Each number is 500 + 25 x the weight over its row's rms, rounded and kept within 0 to 999. Layers, rows and columns count from 0. Numbers have three digits each. The size before them is the row's rms in percent of the matrix's.

# layer 9 attention value, 192x384, rms 0.0582, rows 160-188, columns 192-287
088:479467512461475509495480471526494494499484449479534512452502485509495540509532501494470488548483514520506476470490530484477553502490526472496520484489520513539489486514502498504491509499488502451524543459546443501546513481489466460492513482477523465541496494501517514468477555507455502522
088:486461459543500502479533522493458510491491491503496486487492474496530523547511470494533528527469509493483472530519509483498466473490546456480487534485460545524466466501484484552495514504548521479500466510541481489533493540500527554522508514466511479526480527475474482539482509512507550507
088:488511522480513493484480492477516520479496500482475541516487547512516490535451488513543507441501521485475502470533483552507494466491518500525464499525471465506492516525494472489532505536479547523495524464501547479505518491485514441483490514512479499479528520478499529507524535477468475525
087:501508542500496487503507507490464536525485501497505456478464447508475494536515544489499502498511517474467492506478497488481503495462498531550499516499517549522480495523543483490499511501468498479503471483474514480524520506508490497452493481519521541505485499540521458490440497454488504524
081:451497512492497504525539541475476492472463504487529454482502498470490494513526487471472545483541551513524535483501513464497518519492524472533504542517494558531498457503506503509449483445511463506502534478544481493506508499549488518513522519505515528445530489535483488432484486505502494472
086:511485527508504473471549507499478475483512484529522489487501539505481516511542497483460489486527510529516482481534482498468559514470521468496508507521484474504531514492511506462456507488472441493554514448481521459505466471480472481510543531508496509498528525478462473476530546495494480445
087:516505520498516536512469532529521512506529518483472481488451480497521504544494490503515490460469514461496481454506486517488484524485461535510499498496461512445481523465510493484501520506502525491502519504524511529532513505531545478499503488466480538507536538526505472511476509520549482539
089:487496495523530539488501492492547472472464460493456475445497486499498502516527491525511518495483477522528504518522493465442527489539469503562529523488505475463530556487515534469495532502496490497500471479469559525499506525515496512489497485512508524511516519499515482519533516521535498509
087:530485517503523516475533475521466479500514520507498529500490511523495500477478508510481461488522448507522549486508467481515498536497522491544459498482509550509446507462493524480484517493486520504480525460438493494482506498537496517474525525520547497510497511496517485502422520487496504498
085:458495513517462519480465487499466505506493521532492505518533479525486527493518500517488536457478510480477518518490557513494484529513493512487466512483499515495462500462535486511491504515521533520505509491520550511508474478499467491546473427493539520486525504484502513507497517466468464493
095:528541500474534516472541498506490490519504495486475518488481510466488501500526506502492510525455514530473481514486493496513520492500483499486536513513521505458475482479496524482503516547488526468488521498476508465493490512555480501503507452483467487498481482517520484501478485464512538508
097:490500505483485528511469520517500516522497497520488469503493509473512559521546459527475503484519542522465509460534481541513509461469464514532520515534448500524468504514525503556503507506519505529519533456531526479525529527511493490490543507492438489533516506513500491479502503545469548537
093:523477468492531496504499501491516461494517487490528469511549506486495496497514505514478496510512508531517534525496495494479521484489541526461470547515516500533532511445518493457511513518528507505480461463451563512455473507502512538485527513528499498539461523487502480489461527502522489534
084:492517550509497462488479490526470548471555461516463549485509506509515497517506486504543487534496468477513525546474467500482512466504501488539531490481504501537493512509498478527466517466524466539488516481474487555517482527498506493532524519484511511503542488505474488442510497535511526498
092:492517493520488470478519490471555469483539538523533477527529501527446544474505468518470478498527498477499510469492525494521488492500515490481468492490446508493473471537532486518504461507517534499494461492522497520506467488536499511499517526527508484505499517497457525487488493543541464552
089:462469500557476461508512481493488485491518489498486538494494479540484508477502447522502481465503535465482500532501547509502507518495538520485504455530540464481499479537526483491483479492554514518497495552516479507544528518507530514543488471493495484537510508492508473511510508465502476528
084:494464494514496511480536472532472509501509498514519493518508521524491502510484434526497496491510495490530525504516476488479515534533504532441501461517515472505552481481517540455486503541549484508508516521498527497523503499507463419505515465482534464507536532492530457500466454491520484509
091:528438527496504509522509516496483514511480483474481503496462516515481481516499509470512494482473481495487493533437541520502483524486494485481535500557522473522483456466474529488525510514473532545492510524528537542499472552485521491491469467515499530526523489487479492531481537518504508503
084:524502498505486519489532479469488536488474528529485512476505508510489516499500498536492491486511484508511462479520496486502490497486478550464509501494497512516491462483474516490484521508510519545550495496518492530528459532545522508444479522542417520468498484513500512553492522548493529507
086:503488516500528481475461460461508499502526511523460488469497496506473507509471508483540472469473526453496514475500485506517474490497464470510543527513470453512496523544522488511554504557493518485522484558512484481527490572522510456479502490486505487515500481477461451529474492459461521515
078:523485464515500508489493480432497528502516493515514521530477528502514487465483499500458490526522518469498506501523500459508483484496475485491468470491521503516462508513445442540472492461503456483478514583503497499505535510503514444467516485483468471492511489477528480485477508501486503508
094:508524477491508506484517489516478524501468504473497500507489487506523509528483539502501499559538523471494505517491471518515544509478469564508499448518450499486515503508452528498490453516519472490533531485488438481500517511517468477465526512509484481506500496516448520513500435482555517532
091:501535532529474503497486522515487496508541472488517498502471456511466496473490478432503533450474480476502492522562505525489480501506474492458514520507517486530540475479510507503508516499497459501500564510490544539516483498512417496522528499505488504487521509535523511487502532570504505479
084:479496453478485507517538496466483495506462556498514455464526476466424520493497503504470495549507485481500525531506532470505491513483477502470489490514517497504495505483464515578516468544520548486481451483507461497494534486488542514499505511492531463492489483523480511507515484462498483499
087:461523462520499463502506461496466460494472454543494517504559476510492505483534457532516523526500470480544517500512488501526508507516488534496514508549522445493503465497479492526513503522544529483469466493499501520516531421473504492507485485515489457538466534492493459494531525517483513556
091:504523476450518510475520489525490491485507525511554509510478539481496506498484435540520490541493465461546533542475494550522460516492493528482522512507526530530484522488497510466534475470532481530462469499479540518524474490488524479506500513508501531482527516522497520501497436447543495511
089:448546516533491418486517511496490561504479519517504525495498485490475493461542535535543519494528482517460526461486528470483480523484500503476466491535500484486485517488468500512482460476531491489528543469550495440519496505495487489467488512453537512478482544543429512511511540529494506489
083:497490475481538513511502484497484503517467501531427501515448516488463481492458484537506529543444503461482468470478488541534481485504530533436512524505496500518520510492506516495501520536447489498480540489488502489499487483558519503492490500555477514489511509541502440514469483498487490520
092:505502476475478459480475534484447521468478504490500498499499499532515459509512520485501470499485511497473506518488485467574465507516533554487497510495512484509476466494484478495522467526524559481493464536525510491466492528458453545456478510488499482539442494502496517531481495493477513505